Part of a small language model's weights: normalized queries and keys, 2557 steps.
Each number is 128 + 24 x the weight over its row's rms, rounded and kept within 0 to 255. Layers, rows and columns count from 0. Numbers have three digits each. The size before them is the row's rms in percent of the matrix's.

# gate: layer 3 MLP gate, 256x128, rms 0.297, rows 213-247, columns 0-127
# up: layer 3 MLP up, 256x128, rms 0.295, rows 213-247, columns 0-127
# down: layer 3 MLP down (transposed), 256x128, rms 0.269, rows 213-247, columns 0-127
gate213 113:104110192100186134171131126163147091150109097132175123133092122126136142136143147107142106166132142112097150133132155143111104122121137108159113106098115098086081133116086141114144077087143102157110124092144114119114087091123113076144149116098114132109112102131132084154106154117149143140132096143077163143139101112126127098136104085141107143120127139137149141133120148127120130089112
up213 109:135166123149145108151153145124141170151145120107155138113127120139134115099109087082120153135095093123125124170119122095125161113107108121088141146124072135114116090102134183081129120115125137178128132112091140128090128162127126127147085141130166167104142143087140162103131139138131155131124148117105105115130156125146108144131116217130115161101145081144161117149106100126140125152107
down213 106:121116111153130081121128141161104147141145142155100174111086117148115127092137098099151118120109157125156121134192114111154137184092138180138181099125135083139129069121116104108106153169169143133138093126164146109153126162134132152150077144088162112132136124146159126142130136136161162128130110115123121133145165140138135129127154120120152120121113196121132106118117164131127122112118
gate214 108:121085117098137151143161144137158129101126096147096162125125140121124094124055119083124118136132113139168159151132145107120142126126128144137118104138132079091131106140142138110110150143149181060118180109130121107129091096137134125135147113110132153118166092138092129110128136109120168100138135143077137116147091127107153103171111097175126096116116121152126140093141134132135097156177
up214 109:173155129160112115131114141128109126129109141141154120110120146120161168193147157113098137143109111109124112138126107162125086117151133101115138126173133145163192132134126142151096156109137128103156127103118116103067095129128130103155134152139086127152122175125107120118165165103098121121100117183151126125110160139110121136104090145181099122155101161119127097154137165102137159133100
down214 102:115110132111121128124147098127181126169151139134105092109172116151142096100113098174109114114144137171157183125102150175156132115149108143164131152146130164097135165100120151134109131139136115139121153091159178133105109143105111126135132147157159161100125152152165114118136105160171152111119124089126160150154128133103166154151115116103152092142079121160141106108122096147142097122113
gate215 104:085117172102126147121054138148129133183109105108132137142123148156127129104136077079130118141165102183097141098104112115100125130150146162113140113116124076112085138164160074118112137152110135118115105133113124151112149111146136139127135121128168107123102104116163159150129118112175136139126130133116120079109169126171113097112136134175136154134112132126152127141105133114103087102120
up215 105:121098122137127115127147121172142118125095114107132121134131091129121090183077082090152119137104161136080157121150135107121131103154161143095122107097093075105121109112137138128099105149125151159102088131098132165129170128130141083109128138126189131115118149151126161128144133116129125105124135154130120106110112136152192153093118135136141120141127183117171130137096145100155092128161
down215 100:156090122135139104140091117167144145113189096131140168112182158133128163108131119085117149196148155144139141151153127144105106109106126120119124131134137099095154168135129157120154110117087111128102104143130140140078115098155129139159104097092099130126171174107132157137129161124113161127128142114150125122127109128137136109106136131158091131097121129115111148102071079095128159140139
gate216 094:117122149129125115128107111091167123098139107101136150128149158163114169076177156143112129161139083155147107104138142097095063135100121139153123163118121124091157146139133121094117147106113128146148128090106161139163097106145133107138141118122131114141150140106097109097126137113122129174143164141108165156100111114152151125098114174117147084149132159085111124189124121144156129095137
up216 095:119102138166168173106145104140109142157084090127128104118110100088141088133110099165135116118140130129127121156128145142121123136126131142129130148111124129150082172164123135146119123135116137121121104159196112166131134112113135151142137154144130150144124124166155138138144083113124166147088080130107146134154165077124101133126166071124092162104137109133120127067135163081128146147119
down216 095:117095106135120158106140107107104115102140141106124128121059142128122115178118081166144152147110172094121112152114116110107169117116132163115136136116076126144101139181136119142119169149157129118105135203146160144114092159113133116105128090150147157119125115160171103127151113137119129139131152097119131121134180109102126101116114090124124132174114092136138119131126134079122137086148
gate217 103:149161133122105117131114146124091129102079091170121166175119123151127176140130090134110155105160139136078154138134105076115091116117156143153105111095155119122099162113166091125135165124144112119132150132129121097132173117137140134194135113136120088089075143173144120091080136153094133164153160150124121134131121127121129132128171144146123146125148118110118113127134124167123122119147
up217 111:095130123122104148164105169142145088146127106102130134076125114155121130110162138174118127076127124117132129081151139155125123160124082168122098149142115152148113115123154104127133116154125152125140076099102165148120108095098111091153074090127095127122129102118135131134100118130110139099108102109139145121135093095113152122119132151077137136120098079077128139105101180118151138117093
down217 100:112140109130143157140106144110129113137115124132124107156148114154106118140119166128126113126154104131152096162139091124079118128139111089141098160144138129108144131123114121165137107155100094136196129080110147117103070070100108096150130164109172100089124120104141165118101107146163175109103132147083159153157121073157122117123134115145114126118113123123145135174144169150150129120135
gate218 089:090128111126103176128135114140134110097136104137118119121103126126122102117114175176124174125077131164190139167147172151153149122121128134143105132154149108129089129171125113135136122172134135152150104116131169159179126147108124141149128136153137128139115117144166104114062120157131108094138124140093164124116129179115116108114119148134117150127100161135111133117127076092124072118147
up218 081:128148116132134114135136111094141145172102123130118127089183111148127139131184155153105141139161130086115091121128105093144155109112140111086105135136128129162135148098181092111042122150162097136130134105123133127132167121140134101148140107104131129192118127126096117123112131106121160122136130140126115125103133159131150137106183098113151147142155081120122117154147123159182107118161
down218 119:124110120182091155127149069120101114138118163123093140138093157137159109111134123145127108136166151114124144079139145129134095131104161162085100129115154097133123161137104122171104124134146071178092151144113140122112132159110133104150130128073099098125097119147141123084086110102133120144107113117109121123110134097089145124178145108108089142126131103121099137120163116132104091117154
gate219 107:138128173099165159117064104159164161129147108124125138109086153132160172125129107138139165185108144177121137126143120105122101074127089138115078153130144117130108120123127123155063135121110134150133127135167140121141108102113137107121106162136137163131081117111157092115146119094134193106106118146177144144131135114133124123120142137123130125116127144121148071142166137115131133121113
up219 104:104141149112102105129149115134129149129114109168101140090124120149127129133152112133129149126134147122120145106102139109117086157138093111140095111115109108124081091167137175140047144161100135091160120110137158184166149121131139147135108149109131173144153152092119102124130136097114183137133134162165097120135139134104125132097124149109116158119073126136117152156111109068157117111143
down219 101:122151141085125076121122094150115158062132102106138108103117147105110096167090084082111139123161084162137110110124118141145122147147128141088124142139118113155144111114125116130136173156104141108103124113169116149104126133127133128090106103145162171124082111111144144157148101080121158120173117088109126115134133103136092135116112114119115110113145138111098098123188154143106136093147
gate220 109:111098150146137136127153146167115122144131151161146127146173135103100161164139095099151115167160156140128131137132140078124186080145140112164085129133144092141111103137122129086140117129142160128140144130156094165128136078112152128128153147102124104121132137139117159143086131104109110114133136155170151135168133081166147103108145106110129151080114143130118152168146136118187117095130
up220 100:126140102149100091145081164106116154153112162182132104118125139181156096137141164151106147155120098088132107155158139128151118114082165115104100157163157105159118087115107115141135123126130108173133098113161144102128119169140157127158149142141141164143102091156137102116100173121162141144127124123178116156109117106136100109119084141081119124133117128116140106137110149105133150110110
down220 101:110146122114115168129104110130121106105132093138148092135139124162162091166151135097100116120106121124123113116140142116177110132103140160125144137115150162155110137144126120112106124129170097113119116122119161114139083088141155113100119138094144157088129108145108108098152130081145116155135126125141082152105127151085114100118177161158166108135095043130130157112135134100132188134135
gate221 103:152140170118112128159056136118137147072102108144140103149088078121167112156118141128135123150111115137153102110094080135112120082105145141143125147139074148115150135148118116148102140177136128142136095134103157120113119105114132151115134175136120119139119133178127118139147109119126106154149147121136106163168133156124083073108110133180142137127107170149123102146166126131116128143091
up221 105:134121135169128143120106113079189156120126139139118111108160155121102097113127182123095133155152125118117100139147115145135135093081112132182133123157083076118098094122113131150135130162181134126147102162100124133112123162129138131118120124174113095130093112160100126138155137068098128143123159172123083103132115155136134093129153118132128112149102172160117113142146105154120113117117
down221 101:160071109111151095143140130107107157114137124132061103090137127166140094106130158122129145153161140121125102140132101113130170140120086167096177168111085163117124138137144117129144127100127129112127143168102095148148128169140177160159153111117128129115088092149165151159119125113113141134128092158122106138092091129118107114129088104138120108152124089119119163120142117116112143115171
gate222 091:109166118123135100146163137138128126119125124091094148146081103139112121135127098160090119164165133156143137108151123149112123143118110140144145148168126108075131119086169083105136102124174121103150197141109092142113115094142123168138126141127102189140132118150108161087087150109115141105148151121134163123110121114104161130116152109152097118128113130136144103143084118087139118175140
up222 094:100118138101085126173104124091114127142109138083119142160103136167110152123130119150088129131133078098128134118172121125126119125114129178109109145178140113085114151148155139109099128114117116102141132154112132120081109076144115140115143200122140116117162160130126107116159134124138108080133147141132145142154105139133168144130123082146123062158135127098116136148086161105122102115159
down222 096:179165104098106120114134147103100131129138085108107173128131097147134153152117132139130121108146110127142121135115107111133160128129178127076132121138112089134159116136102096123100141187129103122160130142119121079169145127132115137101123154108090164143090090176090083132111111120146131109128111128156119089115100155161135124119119162125116132108146137145119126139072096115131091175177
gate223 103:094121125135123147133142158138122112111129101183160146136094129111093110103122140169126150123136129183111105088131096116081099087125158127149111149152131122144117182147193091148113136168101130114166131158145141142087154115104120121140138163103103159146115160160131122129119119087139120128119165148124137134169162117138133089141115135106113149138107107130099094172120170169114150115106
up223 104:128130148107120097128114098134127138176130123100096126156174146136107146138156129158118138077137121132136166128168147123099150152107070148148110128158142095139143169114122132110142121107113150176097157129131138121156121133152134141160130122146148054115154103053145161175129156124095101135131117114113140136143132129087124101112109140142120063098148095143146138136132109115109142098161
down223 102:142126107143090114111133135116133121116119163157102117139150118109118123171115134149130143092097153139149122111110113112147123132151115140092134141115157134106146196143102088100136143144094184156104140106122135137091088103112115158143128074144111079101096077159141150107146148146154125106112126087114162085088169100111124136189115131146125167120143143156132133143133139151084122121147
gate224 107:138146164091123124139144167087166132115093165105142145134100130143150146133138127091154168142109110139123133129159117105127107127167152116146115122112108141110122086108133149146081149121121096110111138104154080138143051182135109116107138156122150099159146156109149127128100108087146086132130170095104117115139130144119160102131097176123152160141171162099128152128122144143130113117088
up224 102:127113092140139180111106146121117152074171132169145128086073089157131152090136166143158103124112146153145145076174130125118114117126112118156155104161156107090151085154153099110136136101113158129146154096157162133113133132109149116177104128109157123113108087117124128111107144115129139098146149144100127147131099080144091168154113132146135115109116149133123134095129149112094142120132
down224 104:133114109120091130163135131110122132108143129092137196124180145122088162139118117124112090171108114150127091121084102136147100156130125092142169123102124112121106156122122104135120177131149117110134190143165166150154134139109154103115112115125163158113099152112145125144083117127100136154132169158093094068093151120151137147103163139142155129109158139135119141102122121144108151140139
gate225 109:156156111111118147133183159148132101128169138119121112140091125101149136104140143080101109070141108162065134119145135137136118164143132147150122139106134142140136138145169090128144148110119123090148105135111136134123168148142097157092140069115132140094125155122104129141151165086148107141117179133128155117115115071094133085128182086136170142151116136150140131122109129139142139121146
up225 110:106131146129127126132151140119094082098110117155147149169136152163127113138087169134148101135149134089122130127144119137138065162134142104089131140108134099139090120182129143106100118092153137147115120104125156108139184124113123109151125160145101141125133098109149145095107084115067150126135104131096131129139115122126180194165141113148111141150114151175122164143089123110149141118126
down225 105:148116080071134143150148145129163123130152098144106162081092089103116155115095125133086120196141133161151102131148135141140132103125152150129125101132145106078152113151137138159154139173125092153110098172116125165087127137139111142126095122152149138113145152102130121123119124108148105080111111126093133145156124135091180106103128145158147077126112143149142098158152118115128116128148
gate226 095:099117112101102125117124110161097131116161119111105149151060149107098159147127143118124109104136109103106102113153118120127137080166135150086157117074101137152142093133113107129124135144133089133072140162133126117087106124135123131135129137092154124137126151109137095138092125142134127163160169089124112113132178160102112119127111087081097127094141176140182121107151116137093107122132
up226 095:109137161178118116089145096107113165120144129148111176093090105108160094146155125095166082133141123077097173172108129119141163120102133153101100106137126139153161086153118149113084159147137107133117146127105118103128134134156112143092133132159127123118148168113147116128088133103102114124140126089121108140126168154118149115138141114088119118119118121132134158122055080129138114129128
down226 102:113140131133121139110147094140150123113082152149142152093133137098084151103139112133105142111113088111146144109111122125168121112151165106099198171121142144118143107104131135146153126147093145131104174151123161132115151148163122119138138145089148162139106129112108136161125092112056130116134083123127115132157097128122181136144109114112139105138119135159139103056120170117104131111086
gate227 098:159095102118148134119120111184212119136147107135091121148103133133139098156137159132118120114135126168157128149136107125137127160132117133181115143106139113115112158109134169125113149108126119131125081121137129102175138121161114118124167143169102126124110124115115141112162116102157122092135143151055151174140188146122125163137139140134171143121121111124133110136085098097140126177124
up227 100:129159131102155114135115128193137156141137096105087120140113144125123128184129142121134151135173133139158126132125147189111136104124162097105126139141086162139109131105094154100127146101097117153110070123104150109113114144141139133134078162118116138111122125164110133102140120135138100134146142163127132150138154124110187124108152187119121175107111138078117136099130124128156082101086
down227 097:153124141092160149114104197126128141160123078094168090097133117132117126151097124073122111125132177143085185129157119135146073103124118158128115146112104091124107155146118126134149152132154164124108104086108122111181129100137099141136118128157134154128138128134136166124125127127130091164151163155165125122122136107105096118153181138136114094152156116096135149121119123138114105141110
gate228 103:159111139114147143096164133176136136121137130157137130139087080110140123127137106125169128136115152119126123110117108125127128126131119123139076104168172108188114110134166140180141172092149122138145137115117168123144138121185108090158141106165189152113090138144166176145112095144127132078114103165166104166107124142117130137133116122143116133117090095157135127134121101131112142121131
up228 098:171129107110113162103135113168147155127137126174100165126132131069161169114107165112129082126126143102139082123150130140138154115150129090108107109185114070186151136133131119147145177118146116136135146106152130093130125127129129108121140121148167165115115109135111149141165124118138133091107107153108109155126087138112079133101126100144183121100115129137085120137123091146138120137135
down228 095:113104115128118121154148149111083124137153150128144190108081108101097105115150123121116180119121143129115167125123152141145160124110163098087112116116152106129121140076132123114123090145103159138108099126146101147124119119126104144116109156188115140142201148132175133154108155120159122150089119129097140140141124121105148135151160149133116093170131135103152134135180082103113095143115
gate229 097:158114096123120169155090131113128115130153138101162133133110116123077164136127089115092164175054130107100115141149147142127183151129159144136132163127128140118092119156112162137144112151144081121121134125127112114095158109129139088133165155132085125074176173136143136078123119116125120127107107142147170135140141129158134148139120146119146151110137160134155135109090141123152136087138
up229 099:115141112107183180170122089128108119117153118132150115132141167163133134155157136075108126101115142114060093148112109112126120143100123155102096113125125130113137129098114123123136127116095088115128168117112127080117127127120140134148139162146083125112119144114126115084114094097109102197122128118112117165182158143114153172121138135156131144105121122135141077131137140092123142104169
down229 096:164122135120097147126132128111145128121141136112093123110138154151141150117102116148152119173117137124118133114152135157103153159144122121135146117097161137104141083082146106159188096147112120187140134136126163098103128117115091134173089131131119073145138130090168128133163150162103164142140091149150085153135144080111108166129150114103145126118119106167117131149178091122121140119168
gate230 101:152112138113156094089127115107127134103129164129138153193132120120187122061149122164147145136110125121116128136082160146146108144158140118165123153111118114158153164105106172166125167154122137120128110092143126135146119101156157113154113132141141109112084137113173120122121150142114105139160112077130110117065157096098074127122085140120136136122104113114141138160142130140099136115127
up230 102:155137147111152132150179130122128181120132130139104119159136124132143155162121151089121140103101116140104143164149124137136119100116138149126158161141112124098095110193128139159158150120093101120126151130153110159135136169151108159126133098162106138173137163128128164078128148151157142156120189144096123134172172152090155111111134110145151076111151167128142144114143105125113100109117
down230 109:121168129101126080092099133139124118160103131144110151116134124122110170077161121144128107100134107134100140152160121120096101099149161130153157096126125110125130179075126128063101151112150142133131116147141147170171120107122098078093149092105132169165110089129123116119149102127110146096129098110105134128149111184096134153147114118113134106159165113129154113090127143107123131133132
gate231 095:162106131127139084102111134130107125127137124124125147157141121166175113112120141148148113097111144134114120143102121145154136071125109126145171124131135153138148080131135168128133138105129152153140129101117098100119117137153152162138112129114139149162141163087122123091098123179124077121163070134089131156114120093114159161158158144086136120155121140149182139101119117098202118124145
up231 096:113152144101110130139109115155140123157131149171126154149133149176119112132133125164154159134105157138119091140133133140143119137122146123112130132139134149136149120144129120152147116144129132159142151095159123159112133174100138155147151085148136144185126160133144167110039117132118089142126106139106173172146143091120118119178138121094116169149087163130131158105094115088135126107184
down231 097:087133117128100113162175149139128098085135138099145142137120150142109116131121135135131147108156197134115122128147123138122109129060128138138129153127097117119123112133166124154147157134120091169142121190155142101088176136134100135160150126135127160189145165161141155151158138141090119081114124114115128131129090108138172130137124119116146083139139100093128152092153141146138103155102
gate232 100:119089089123135157111078175128135127157084127130086137142097142146155109119144142153137097135171107133157136136086134107081099089146110110152108089085143116105097100111125144094136165129125138152165153120134104130116104142128140113165127165147139122150149096125153135121147153108104166137120141154125161122121128130118151111141179159158151130089119132054123121103129146119143117073129
up232 097:111156119129143127124156150125100135162146082104136096126112104133134155136132100109128126086114156139151140164152150118184092130118171106111127109131108151155148135122174096116111130139085112144087197133091154159112109162116106162125104087100145131098140120128117151103108103136171147140157108147099135112143152119124129139090124096104107166143116083180111103108085132144132153112110
down232 095:123098167099105147111081140124105132141143092137135115123093126101123161150127181115064141123129136151113125137163082111147128103101162100162122148121106131103140116108131157153123187086139096154113113124071172083119118158140154122154080109110153099134113125092122128081134103142134070130122126162118119137145122144131147097129126092119114148108121137176152109101131132113144127143131
gate233 107:157099144119160102169102177100136125170148095119126101154113089161127118130107128148069148126103115135099131108116082108126113151118129147135136125118176131134101115099100189175158101116130132137144131156134146127159096163171101115131082188141162145156120146153103139140114138073142157139136174108133135123123108123118094101162139114132151144115152134114106139115119148134135155154127
up233 103:141145119153125162144167129130107121141138097124121164116155103169085125128103129144132147129124121137124126144104115079139130116124133160108157158074110126113138135133150124129123137151112141139115121128120116111146081079150094158090120130143123165138086099155133143141058104123077145120172146197109132181162124139145077103129155107106135161123128104094132123113110106133085145135169
down233 108:128165133149134141131126122067150136095159125139123163146122135120143155161126045133096126059110131138119110096108152145129118084183133134105139147150143173174121118158146128108138123154114126127109129142106159149142128120151108139158146137140104137098139124131088145141109123176142133122106106125082151166115118125162088150127108117144130157114115159104119069109105124116096128115083
gate234 102:141143130108141182078147094164108107098123142151123154140129124117133160135139121168069176055136121140133085127126094131121138135121096119149132109122099133082154162139127080102124151133087089120168128108099101094102132105149115121132135143137175134135155108129130154131131116104148143164150128140163126145116128136119098157099096112118136138116147142102089120080124116100176104119147
up234 117:150132103148116221117122114125131115125138120130127172129168110131101144092122128140142148115161115123139105080111146073110076119099122117132121126137144106108166147137178125107097134115112137103146174142110159123112131146099108123151123133113139121136110126142143174118091118114126186116108165136141137164142132102052124149136157160107143149106098108085112121119108111119144114138088
down234 118:107120078171137129117110135136111115096100130130131125122149134149124117108141123146081167124170136096147136130140156117151152118144100118144103126147128092080181105087064187121092137164127160101141144136121099097057159111154115109160140148104142135091135101142143116138165134148163150115100117134151153156134124151117113121114152128093131148091166145151134146133105100127145093116133
gate235 097:100074138148100107095098163114169157113122140148073139127174155130148134143103122138130102132138066135139082122155137147124149153119135103151096111098105112164110145112077126122122136134112130136128145121110114133135114138117060127146140119131114103105155117123184130101137123123139129132124160115104158094123156119130100148120130081087156092187135170108144130098121116078130120108150
up235 097:150177125129124110163125098160130139167153118117164179103109133082160102124156152170167139091084126148160145125096111178138133104158098173115160122105144114118167139122139115075125139104165120124130141131140130091114146155123095108109133146154109147117083097127107135129158124132119138150110110134139104145148101169145115091092104121130139127116134085126097119141125179120138138171152
down235 095:124124144136110152163117154110171144119157133133138122148139157120090167133152109109115143110130134131112089118112139125161125155137097179136078109156135138123085134092100130102113155141137119129147124161125157180101116103108147153123147122067149097112144119104138123092090125150104136122175135151119135126137131077154134118160152162177125117140044117106103126085101099126132127104123
gate236 096:088098151092114117138115112110154139124116101132162099137107123156137141199128105114140105158110081122128106149180165174109129146131162099167146143123138083142149149093116122144111160148123145172113138128102115151125127140158127142140151142125086112134151108152120121101127158095144107171120116116168114087162108136155099136138125166137153126133109115120145144111134141184148061107123
up236 095:103102152100108140115134093109153143130127119150183115111106130159104147166124170120182113129122118118096141163123124166112113142135139088147121164091160108108141150131121145147105132151144129165123115086100100124115150146154115111157181101140098088147164104138080122117121145117125099161122112113182121119141087140131093158150122173149137139141124120118137137121099136148169078127077
down236 100:133166125099147119158104105118146159151138168131147137119115101149082109110095133119126149146138165122118139075132156085169141130108104125106128142105096124155119136135100119101131084150154127137070132127133141110076122109164141144134135113170152122138175126109121129151125127103094120152158112154127116129101135123132109107103116129118112085169158107113059126121105108096126065134072
gate237 103:170142114109133167139181104125097132117154120147105158141095145130107097112121127119090106112099139138108106120152100132132112142176095107139174181129128120141132169122164072105142124105114125091132136125139121103154094147141123131051174134115153114121112148096136115157101162106133150163147091124126127164150150152113142166139101127097150106145114086120153146140121153109160109117149
up237 102:121133142137156143166102122092170157137117138086140120112139115116148067115109158129121146101109099084131140154152138123121179130104167153120141098102149162121137117128141170125121162173126154120141179109118156106125119118111150118133117138126147108143169147153162106136165117079065110115104126110072106135098145114126115141146121149145103114133142079167114094116180119127123134162129
down237 098:075126097104163139107160128126155115078099151141123129127111117115163149134127109152091116147141103126154103174078119102076105130185125131114163166144127141118120150147131132145120135153102092117149135162180091101120139130148162151143114117175090110097141098158143141112135148102154144134126128139145110165129143161107131164100096081146125119134139121130107123156166124100130098169142
gate238 102:147105112134102113129118135149145088142122110109167164139155133112118147127118142106095178192081152175149137124076165074106143099138148156111104138065134102172127109150091125110098132137160141104148150138131158128112101106109143099144140112145121131110162147153146094127138107135130161126124118165155166127149156105161130130144156096146092152155129102125162152125162145136143127133121
up238 105:171117063103125123100140135092117097137102127106086149099164141100106100143138094103130158147125129121142093087136129132126110140096154135135166134136121128166117117111133099111135114107138142120173112147184176130167126106129147126177101109151112161164131127137124170126127095143142131134115101062096120132087123119152131131081180127132114104141137127144143115172112125132176111114108
down238 102:153156080128173121143116180116117105124128124132139135137175114126143122102144138140120126134127191140112145099133166114106156140162162120157109153111132161130150125150101161094076186139103109147118106157160174142077101130102129163135130084163147142151126106136137114145081134147148154096132107106139104113123134119168144102128101111125155121143146090129134125122109061140121116125114
gate239 106:145107139070133134127109141079152084147113108137120121128124128092151127134108147109096113175136127119183137117123130074149146114145115151139150134095160147196123120129124174093138110116105152167166116159130143098121118122082110131148104116146138107119127163116151107176127124120110160162147128148152113136124122139128120144152119102189127133140147089142091154177134095149114139156170
up239 101:143117125113108146136138137105125145153118137107124146116127127134120111137109147114117156174087088135138106116137114128143110124116126135078138131153188114129103140149179166131065124196164176122169146072103158129170119106128112092088144091143116133109128137136151109126102067109154148132147092124131138138123098148147129131159162159141139147134149101123113157106113148155139153099094
down239 109:130115155131130125135122173162113136149106114104122140153118113126157115091147136096148104177124139163131116079136125126158138145147138153129152139099153142119166107089138140097133092125115163150157093146143118123131143166097093147153173138130087136120098087122102077108129078121126118111117126124133132127090157158124111066109103138114134099099142132130072130082085153090112165137116
gate240 088:117112155109134078175141156131086123077109176096095138107143147114116133132106113159110146089107125126168103136118158127136136116113122102128139070183130127107120118103149165108110136138116095113148161133120150129119123144146131136124125145076132138167143158111140125089140111134119128128147127115135108160091112095116147160102116120123134178198099152098171163131087154097126105116121
up240 088:130163076153060168108111106144158126136139111143124120125131072153097126141107114117116101141109113131075151148148144087132153117151140181105111145109118174113137109152138118156152114114131145159103107150142098159137120100181137112119120124176128118123109104122131095161130133079118103126116148139123101125140099163181151163117130130133119120107169137118162131129156145162130171089120
down240 106:138095102151089136123114129124168183108122120136141107142132131117119139108107110134115107092100130094144072163133156106139116108119096146109114171116096146153160099094128154129086119135103154108156108150098153137154135143146119139101132135142143121108087133072135163177097135074144083119120141144135133127162119109115188108121107114150128147114116175112111138141178129177103127114120
gate241 106:086075152169112140058114149130085124121136086149150139152077156119102100133119155137123133168106123163105154121118123128127097121158149136137150150123136116110116093083109126143129142111138133158143132136108126125137145066123164088124137142154146107110154138168074120128105137137115157068154141146100141111142148110161112116161093124137172132120165089110111143120150132112114147115152
up241 106:123153125186141129149116115080153105183151118172116159166156106148073134148135131154121115152133174094118124157171131091140147166113129142117128123135144146160129123113135116141135106097162085107097130180112103138113094131127106117106109157115126177153135089135128115158117093119102166149104116149105104141140114107151111156167135127133110109103122123138073164156117106141122105097134
down241 102:137114123112138153134141136144150099080135107126172132132138145107131123093178118090126090147117110147116120141133137135163108086098082122103111108146126053119140123140086163135079173129136117187168146154161138137131160122130129134111146104133119112117155129149159123135142137091112131115101137138135129169144164121113132074164144146112146126160157169090112136128156161119082129149152
gate242 092:162119137129120175133161144141135148117154114097128145171142113153106123142066118149125117118134166095100136120098127128151115089158150149103199138148133156096093119137129152161086131125154109139111117143129125141132107150122107114109098138112118129116108158157145172159148129132125155074117113158084141137130078149118086130155122077154138102100167149157111101118101126130149164159114
up242 098:132117151124108094114125123137131130149103126119139159062110092137128111116102114118094129132096119120115085116135106142104113121174146112128160160136152110091118132060141099172085127084126083123157127137081151115133112119102116111104147129129152122119151128115156130169091157145123123110106163108138172100129151114156148187138133107146121129100086119116107069129096137131107120087105
down242 093:114110099144101154128162121123099138130115083135135134100147136120147138125113107136129121122103178132166110122111123109125181195142109109112117105129131121110128139140116146117130106105136179113147154191156117124169099133175101167132074126099133116163125143126152140087120111182099133143123081141099098116149155107099139129161166129115157147111153130109081093139120164131123123114166
gate243 090:099153116143105124107089102116110142129161104104163108119092154130134149097151149132101136148118098090101102084105135145102153132131183081140129099122143116121108130115098121158103115146121110133129099128109134135108115101157131106160150086136131116107136190120129106102096108136100113131086135143162062152094159154114065089134147154128133136137092137096134129098135151122116096155151
up243 096:147106117158158134146173132157148138117123151117122159110121122089129128183107149111143138109102097161119126158154100111138127131129088152144136157147115169135125107122116135113144121128101106178135175119141139098146150117181155163097143130180116142175111095079106119148152121110141131144115152148106138121143115144138189150130114110182110145155176166118103136123162123104160155152106
down243 098:146129128166151131159155110118138089130146140138099124073137130118123134143133116108138132066140093127096157100085117131118122143159121124139130097133118129124111125082130137110105097121104091122109129134104097156145094101111100147120167105157124108112109151152135110161116116175143141146112105131116090175098131153143139165130140111173145147114187124140100095062129162150080088132152
gate244 110:112127136122163103106122077160110114106129085099114141109130113111105115100152085092112146129107139156138163157115139115136163151157114098151161104122132092112074127076128133158083116185101103123183111133101160147115106092136130137116135166137105178106129101137114115124124097144168126161114123092134152124147133134134151142123129161161174135126140105143114079135110124120149098156131
up244 111:152091104098101105142169136134151121141097108085151105132121108149103163084115122144153108095171091130131138109138111097127126137094143140171074114129146111141144147110123122140145097171184127128141119143171155113089122131144104104106117178108117100124153107088184111122107134108110098141138106133152135089124108156142114136125100125088155121076143157122142172159114147138146144118135
down244 109:138086107110146137125184159072108164083114123127164168139110141117117085122117123131092162130135161133135169121166141152126130120084118115134116119107125116094072113132139148197113096136124108126144128156132153167136149131134141126149114107175109139173133152121134110157175118120135123113129125156130122138123124104099061146109127164147120132119143155144126122108112148115146170168170
gate245 090:153116168135136079139123147143131148103146130108160128166069123122139170108189104075129113133104125122152118109141103114137119180185128115099146108092095139145114151125155106125122158153176119097114120127155126113152154174144133123141194102150114135137107148156119100138130109104136135124152130105082147159131153156170151149145118090175140139106125155132129146135139115115156123118114
up245 083:133163181126111088105135093126125158137124112140144166111105132136108186115163129091134125123132140112159147131138097100148109140159115109097113124122125141129124150117163129156120113154104088145108096127112132108149109138093134143130148097176110158166141121116107085114129075107099128138138098105138134166166146171179128125145138085182089137098122102129126168159116129094159113103112
down245 087:143179181127149131102150168105137072155129106131115135095159144131093119083132127142132124114151137178139186136129143142152100113153123130081113133133130133072156127125128134126106103148149153118142151149114164086120124135104079147157138169136122123131121093120098139126132084117115147159089137122181064094158143135106103111143158122145115158161144117127110092138127125112133118143135
gate246 106:091121112165112178138121137123094122144138127141134117136129186144127107154108115137110146112093111145189127113172123146142144110145133124131177152109129117126153108144138132137159178122100153126114114150144142136112173181130087108129107100132141109158165084132113085115124098080124114149086116116139173114161115140173104125159147102104125158166152152135103150087097118129137108100139
up246 105:141093153129171118150129152155143168136123118131172115132094115164182148096129112136166107118139122143098121111093130108109117141125079122168106128116140118138091131080118092147059088166182145163123133095153168094146123099128130162098138132116122135135141124154144158142122125188134122094141094120149142103097112113107102145148109178134167121122122124141119126121155149153128134137122
down246 099:118099145110151144102148137153125139146140125136122118112135093117163144161148107128106128153132064106121107169067119102126131139122115121133158113153085164092096112164143103112146155102130120143124099114148145151167126114170138103140142106146134149088146065094117076110090150131123135121106156117127106104131087114141133137108114116144068155125102130136117176125089180120162139125126
gate247 098:108147138122140142135106151119173097150126077066114130141164170147101102144112118141147096130106128100126183141145114141118137106109172104157117100133153153160095164126152124187106102115136149112112115129137138143147122155158144084123174086147163117108126108113134132114105161161131138117161181140117134137107108112117122096126142143119149087141118111155104163178116136088131112098148
up247 096:180172108157100157132098090146128156102136173132136102153099099138147107129121146126125147114179134141110100093096116134113115143158116124121165143132147130135116097079102095082130153111143148131114095159139141119123092120106103140115090156155128120104100137158107142116150168090137089131145144132151092143096126132094105104114123091139089083160164134084139118119113118101104142160099
down247 096:207142094143137123140121105144108163111103121149143113104178090133123154156142160138141135127131099168136093115116122115139158141131107167147114134091145109150122159127144154119142136161067132136118137151180125152110116155144145129139114081114147132121156130155087096120160148096106093108159127123106113141127119156120207140090130123089151165132128127120138133114159166117116132142096